config.toml
n_layer = 12
norm = "rmsnorm"
qk_norm = false
init = "uniform"
init_std_qkv = 0.0325
init_std_up = 0.0325
beta1 = 0.95
weight_decay = 0.016
warmup_steps = 200
steps = 3315
Each number is 500 + 25 x the weight over its row's rms, rounded and kept within 0 to 999. Layers, rows and columns count from 0. Numbers have three digits each. The size before them is the row's rms in percent of the matrix's.

# layer 6 attention value, 192x192, rms 0.13, rows 0-191, columns 0-31
078:457524523482499479486476532509500537488531522484497447505499476505502500477462529518478488489530
075:438475515482483490500477532465473481485464445516482537491502476531531521495493490521526484422487
086:502522543500510545505489520475520551511496509510512460534467549481526485510477472533506514505522
086:527489488482510483510545467501497511480494496506457521472469506523501484510505447517512497489496
076:494483493521503529484462470469491466490534506534528466492501524519470465526489513495508523537489
081:520513538502487496482485484520539504515477524508507498500495525502520503476492531504468529487490
082:503500556478502550535528478524491498476465512469534466488535488476497560493442512442490472502452
077:534483512522467492502479532500514501462525453497512497477480455460481513522553483466530484514501
079:524476521491463506479501479560550517505518488490467491497485507481513493507544498507484482523500
082:453444501504535504500510535492556495503470492522510519509507505498513486532493530483475489526525
083:503455497499509499500470518529490520447526481497505517468478491526470526515480503492480533499504
080:486517526464496456467470512492495511498469498495528516443531530517514512530472511474539489499513
086:506470520494508488521531502473474486543447544485548508514502463473512495483503478490528494483546
079:472495474527480487488507499495488495513461526498450527484467495519445463560548550480543459470489
077:478500517512533542474428494475491530555489523478496452519497515529505516464496540503464505489448
079:511536498449484489493492436484532517472504511474513483530491541530507485423521477498480508520536
075:557506517450517482542518443490464499506530497467468525540466487483528486438465500511504533486480
081:460541527516507482500486467507489484550472523473518502479486542518505500531480498455504484511484
082:512456508532519478499542495503488478481502479528474526550501467526521484511480550465524517488511
086:490515502517504532442486502493517514480493540525433494511544535495515512549485508495501477478468
075:498507519524500471510520513527540476533447495516477484527503508495500545493495457556488516456514
080:538497487461517515515502467514437487572454521500460481479519486516527518476509518476500493469512
077:515507481532469499475532489488524500521504467529531523511481501499475536481507506461512502450559
077:511477442458453475514520498478532509504445479489516440487517499489557479481458491500515501507518
073:527502515492527494504526496522479463532470526483492516483517505511520508494499498535490498512502
093:461511509467503486459473479510469471494515477515475487519504564477520459507529496494512532533518
084:499461496468454512489504495475515490531532503521481510484525499480486535476475486522506499568500
077:463472512506501473519543494484479515461508531496443489504511477509458453493475500508504535446482
079:524546444503501482514506542486502517491486476543475542500541471502531519490479482508534507477476
079:506482519522513521541483495484513525461486551502509517480469516488505486523471455549509475480545
077:502497440544508502484474514508467512521494461526463495505522492506514536490509468484483499453478
078:509479457523462483548490464478520489500507498476447519482517491533517490496487509522486557506465
085:483502486507468508505471510467579508516444481476490490488491461484502511559479507495497519515489
079:505554525490529495493501516483523505515497501511504486535517497515488471482511494507506505482525
077:498460503499483457505463464466470536470499505537509512528498531513491493452447471459530494488476
076:489520495534507474476514546439517488488466496486445492482524502486492468491490525494514474495521
084:538509530517488538459481464500530474458513486494499490476475485513463524484472504568515526491498
080:514471537496499458485467560487501483519524506506490514512497509499508518541537477480481518501464
083:537513444493502499530484521510523453546508553505490510521476511531487534496518502504471453509500
075:502474511483520551476507490497501499477508459518506493498497471516494467513501540475484493486490
080:490470554528487491515524505526470496551519546526495535490511498481518507519563492514521505476493
083:501505539532504526502506540530528502486483512504497534538487481490515477517477532456488507479478
076:479503530530494478452502511524486508488496479513453520494458516491501473485459478501509472495498
076:493529458475480497532521479500498494474487525527455527481504472532493472509523516516473548449525
076:500530544506485475503540519530520486492508479498508528502513532528519487521498513501464514550513
079:514441513504510466526496525501507496485534518452474509537533501512476499474504485442503515491504
080:455515465506545506534488482493488527514551492543498512497467467546505510504530516492462476478502
082:490519475553511485516444543540516482463508491492473474512498463545467501454510511507529547538490
080:507485521485554492506471519532490514503487456480503518454507512531472479481496476478523458495534
082:532512471506504520522478506455501505519453487524504487515507510491475518500533509480447504489487
083:491472508496534498547487495424516529493474516503549442490482515485469527495483484480489542478513
086:554494557522533487495511458511533507493516537537524508484508507512504571484479505519500541490503
085:508492501512477514469539489460520523545490486506549476485488533484521452512480498517510501520520
075:502481487457514487508555483456493509475472498502518497524532579524472496474551508509516500471513
080:540441445501488503478504489512516494494500491526484524540519497526466517511427526513513517480503
082:483506460525504525531460494503507504507498479533522516541449485520514523511448509511511452507502
082:453479534509463488510469506508498521492527505489480507456461478516476537508458520488491482504517
075:526531470520528497530522498472488531514452499502520562456497515507498452480498479515528513480478
081:455506459500477479489457509470506473488507504542504499509510498458517522510509542544497480534535
077:513460520544513510493513500429507485473501493484494461541525493506510512459544506493446503492495
079:516508508516484475558506536461471533522495443512471532509511498479479498456531513495465508506492
078:490471503490509554483492484511483542523515497481505491458460535514511493503499538496497473454475
081:478506501520560521510544520472470463497512485524537534475521528521524494445500535505497509538485
081:503521527479473542536498486528523497518483477502532539517490498459506476514493485483519521462472
130:514490468520508498465508490449516518491500518469483543500517498476473484533489499471529519504470
138:535474510503530539507513525435502473462493462493530498527506485546478508546507484507515509527490
138:497543469493483536496483489531515528506490512443477507520537464502507513517525545501484503510478
135:514518490501501476547500528500490489533494523509515540490513501525485506569504514491493482484539
141:512526503480481502517492501490454493501522467500493483460514510515485534494505520497507585494528
135:470514545502522503466538503514508463532538454496447493537520519486488524507490506543480553504542
136:495496465520521497499510454514511517522526489507520490505540481456527495471484509574453488470482
139:506460476538507451527509525477489536498468502473467466485504548463509461527485458465495460491483
135:529483553494509517503458507502505514511510523479507524486499469430479545457470510452482483494477
136:530549507516507538459503517470521509492524488479510490454492502500521505480474484486513520480534
134:478515516461503514485489517515469537488496447477477484471474461519526466469515488528497479492519
132:483499481477439486519538488484494473506519475509525543505475456473516492499511534479499496517509
135:518521501477524519473486487476442508495518518497515480479541522531490554470525502522511465519491
129:499492520512484504459478485499510503541507502485527517466488483513499491508516487510500492519535
134:489446473529491533500480536500484515565507489488479487523512516470497507533541501475521506486456
136:514494514527477499514530507536510481465491480536495455545488441497475507489483531496511490487485
139:525512475477550531523480511498499505495500498435466521484504513530473504453487497519530510480563
140:460516529495566539525467476503517450515544520492504478503483469515514492501472526535531496436473
134:527492498523470518504499512495520534467498518525492481528457467480500495527472524492475505486493
136:483544488499511541475502513504495460479467511521470513505460486494485514511469491485484523516556
131:474529520519471501471512502454486520508499518519528489483438494536541512459497516468490517458499
134:526527498494526513459487486491487495546487496486475472485490508470522489469513485543536507512482
133:505515481492483463535510467497481526491511491505500488464549479473501508532483503525495497490487
137:533521520508483508501559506521489466473510517534514519517564500514516485496530484520474523535466
129:513543488485502465489443511473504451521492513485528464516561438510502497481508500516469523512551
132:499515508525468498455499536509532476543482547481502513536504456517501469503506521548497542508470
136:517494516485511502529467490516482491515476493507490502482490497463485533501506550489529480516501
133:455509480488539464482492496478504435470517501498482493517522535506511439464495516486500482478514
137:526461567485520508506507484509499494484486522466417481510493529511541542520493502457462466511511
131:496555518518473506548539465542507515515474494486527444488453521535471462476477528525509463502501
136:485487511520465451494506504455488479441486434529477475477492477450516517520465457493491513513544
136:496522521506534472525502498469499535491503499498472479489460487485493517513540509535510514460494
130:492491538528493515474556498509484496514521492501521481476540507519488520517538481491495472513481
130:470499477500484502584529486523510489453524525515504522505547500494486503498470479497491508507545
137:523552523504480513535476495505496505522457503491468511503494519550513458511491497501473531501485
134:525498476510473461493483529559474502543467482492474524501503466559516482515567506505508480464500
136:468436501506523525497528546526499519516448519523509534467520528455518486474509522492494500497538
135:558535490442505488542487506474519485474525526488482471474520517469494497563491479509502499487511
137:507530515520497513479476530507520485479529494505501474502454473452504499541483498508499515538522
130:469484501493448512495504494485501516476471530463472502486483527498523496506496466529486569473496
132:486521508516505517494529542482514493470504490506509518481534462476509482510459470456497492532465
130:491514531525535476495500535505465477487518500484506471504445539486468458482499528514495507517456
135:528511490496523481516514511491503508488508478498489478504493486481497463524535478538513492489501
139:495518487496517532506518474470522518508530539505477490474550511485498469495486519494498535466488
130:470489468514462473518481516472485492506540524505458532462493479464502509485504519520531491441464
134:480506462531515478510543491473492474514509475462466490528498557500509523430528499477500464489523
131:479500480509500457516485500514503547540504493459478485537531533587515468511485461514484516474546
139:498547488552500482496526422488495539480537465509470522510485437473485528486510513487472507520500
136:480522524499484510487528480495509502476489499516521510527486512512504544480474514519554497487511
134:496453505497508472539544510529467489480551507459553513517526513494452482497456497517504504484488
132:474518476532496496440468517465469497488489524505494505493515536481489512518464530513510469478496
134:485516495472539510490499509555486477463536484470563523477525521511511520475532539450520539503526
131:508510558485538465449492500548458484504500477475492506483500471509494546508476505468542536481518
134:508491485506467486476474547479504492498479454505491524514507525489508535513516496518517536486451
127:520445515468468452534480506508524538448512462483508484520512515505521538494525518505489491534515
136:530491467475500562513504518475460508513546475467478513524512511458503504483510483533479469515513
129:515510474476497442517528508460494500467498513478505548482475515511501440479492512476449562494516
133:512507533484505510515504499512454517521484487502510474492500517497492521493485463518459521523497
143:512509489464486489442502483482479472470479516458526493526491480459511479484500549487505516483496
131:477537494545529496489502501529520531503518461510502504531482512536483528542508545461513527507477
135:470518454435463475516478494523544510498539518538475492517472514529504449499557533480511492472527
133:502500556483508497485472543504510485493492502478516510519529498488511472479500537529474497532493
129:500524518522507531506481502567520532517466463497512544487475473484508447474492480518463497491517
131:505519505514543503492464457517496492487510520514562444502494563469466492512503468504488490552473
073:457503498584487504523451492494516501488478513564504484477534479474487512557530519513499541504479
078:527498507510520458486511526512534537535467532495456496470562492470497471512491481500475483485492
077:467496485503478481488526532511498501507480471509509515524495508499533510439483516505480475469504
075:477453500499510482470504502515462507520503517528494479507455497476459504531522483514459497482490
078:513528525520497524533534509509534437513550496529492490508511489499523533537515512478459484473481
072:549555469488515465481440501479491514479528458550505498524510510460484510495482502510513515527543
073:517499484561510414524443513487480534481488498466498513508489530478511482506460511509520511540480
072:492526448483535529489490495495499539518538495510463536577467462485515544491474524531484472515460
082:554499519495517501547514482488536488457506467492489539527460523476490509536514518482470465481507
074:453583442471510491509505472491503505486497531494507534497471482491519471469554514518517492507497
072:510516512498526490504555535518505474538518468495515525521510524483483476466493458504492487506512
079:480495480548474473483504498453547475521507531536473481504492469481515497514486484527550568434467
071:454507497529522465500501539502507499515495538519481504482489536459487510519498499511505495493479
069:486494477524503458515525444543522512529531463483510465516527494469507477493475537499533540499498
072:513538524517497468490470540501496466469458527500488452500506510527493502472464501513504478534484
071:545476467496489460454516483530507518514499546506482535479438520522507481549469458472468494537509
082:498458507489504472523461482534508493560517514509542472519468505465497479530451514465509532500530
072:486521534506521476456507516507440527531506509461507547487485488481540525492519505526494528523504
080:535520528496527501515455526480476519491515497441486497522473519503495553484511538520486501471468
073:496496493448480517526492480496513508478519467546542515520531540497500535511497497483515502485503
075:510517482507472509529454469487528498501492513511510486525469539502488474540497506495530521439511
078:514489499505493494497473469521495530495491507458491516507488473517492512463526539475469519504489
069:527484492516534522476474467483506485526460500490563522483477467538495517499517538494492453507461
084:540500507507560465498496496519525502491494539473462504519515509491462487485528468484466477515537
073:513512461514497450491495485469516512480440461490520485462525555478486546485436532487521488511520
069:521493477495474501514503488499482522508494517463519494512458455510497506520517480508521494502469
072:500503537453477469513509504510491496465489494505479540473514505476531453532457527519505500493510
068:488499513499477534505486496559522486465505489516469485496478496522509496494507455493481485496533
078:466484491493491503452469501522494566537522524533519486503477498511494538514504542506500460493504
076:535463485467497510521498507531507530512446533493480497541502530499545463525488511482507508499508
073:485515485506519508486505550518470522488543539504510524531475472496480482487549491501524492500538
082:522493437477501457514460506546531508485512490478523507543468541535480452488535495481496478532535
080:499469479545479472506490513534477476505492459453475495472485518481508499505490485418476530530499
070:466499475495501481482477510495464486521500490509493493482526475489499524496455482517531562499484
073:484458537526432462524513480470497496463535520452479541544516543495496522450484488511477504490511
075:497501486499490532510496510506508467494516524526514518517517490460460524458529526523502516517543
073:493487495464529496483488480507526502508533518488520473494502561487445486472482486510537467486508
075:517475506505509565505463482509520501501511493489504445493503535541504528474522485542506515465521
074:476500528454472496511467475493511486474525489514555488549518506519510539507505498512471521484528
071:519508489493467525473469495462471550506473495491518449474490515491510507481460466553520479488476
072:502476535479516467519517479504503487516552452535530497481469531519510511465499476545520524459506
079:509473486495484454536548517546441475505481511489470507470504494543521458493473497513551510471495
073:467501485492488508514503520497473458480473514510530519555452477495503471521470507521487496480518
077:533514524518540475533503495507512508510501491497571511503464512491485568545498474524477535527477
068:485504525492504525524530500507509492452510472508528554464501501489515500526473469504466526512509
087:476532498510457531472482458478480495542483460465467426523511503527506476488529556488475484470495
078:512495483475489482516512553527515499495513504523512512516495531486497488477472494508543551546493
065:517498512497520539487515495475473523518475491531486504472487474496561468558485492483504480537524
067:480507532509528461484491462527510487501537455526516497471499475469525492505521507496477485522471
072:471482528525486481488495497533496481536482449517480472523515529500481492506535498523443490482530
078:485500500460520427418516503552491514527539470481537530511535493550525511516541471473435526495503
073:489508502524530484508497525503529542499478519488509450509503457473482480454538512457458517526508
076:563517491530459439477516484489491521526516524542483553518460498515478516471488499492502490536476
074:487549487472496532529505475501509471480476430494494521510523482532476537512517459510535491495504
075:470533539533516468516488497514498528497545505501508521492477527496508489534501481505537496520479
073:480529467480498479526472502470511495553532476482548517469466489489513526486503517529502502511520
073:522516500524520494530465519534514461484547506498515504522557476492479494496524502506511513526465
076:494506474516525482499494462504451521486455505491470492484514540480497502475513507490569489571497
081:531502478506471519494442474458515541472525470501524485469559526505484510528489450479531504548490
074:505533516514483542473457533526494477521479541500514502515506518447521468486477501519571496481513
072:481523480520488527505553496497501494518463463464494464460488502517470501504520477491502506516502
072:493482497543519526517513480511498478454476511479476549505510497551490536529480502508492471523524
080:485516502498500492505534501468508489511545449526488482486514466485500514499527494518448491487497
074:456558488482472474537495501491576506519473534474486461514529482500502534482504563454494523532477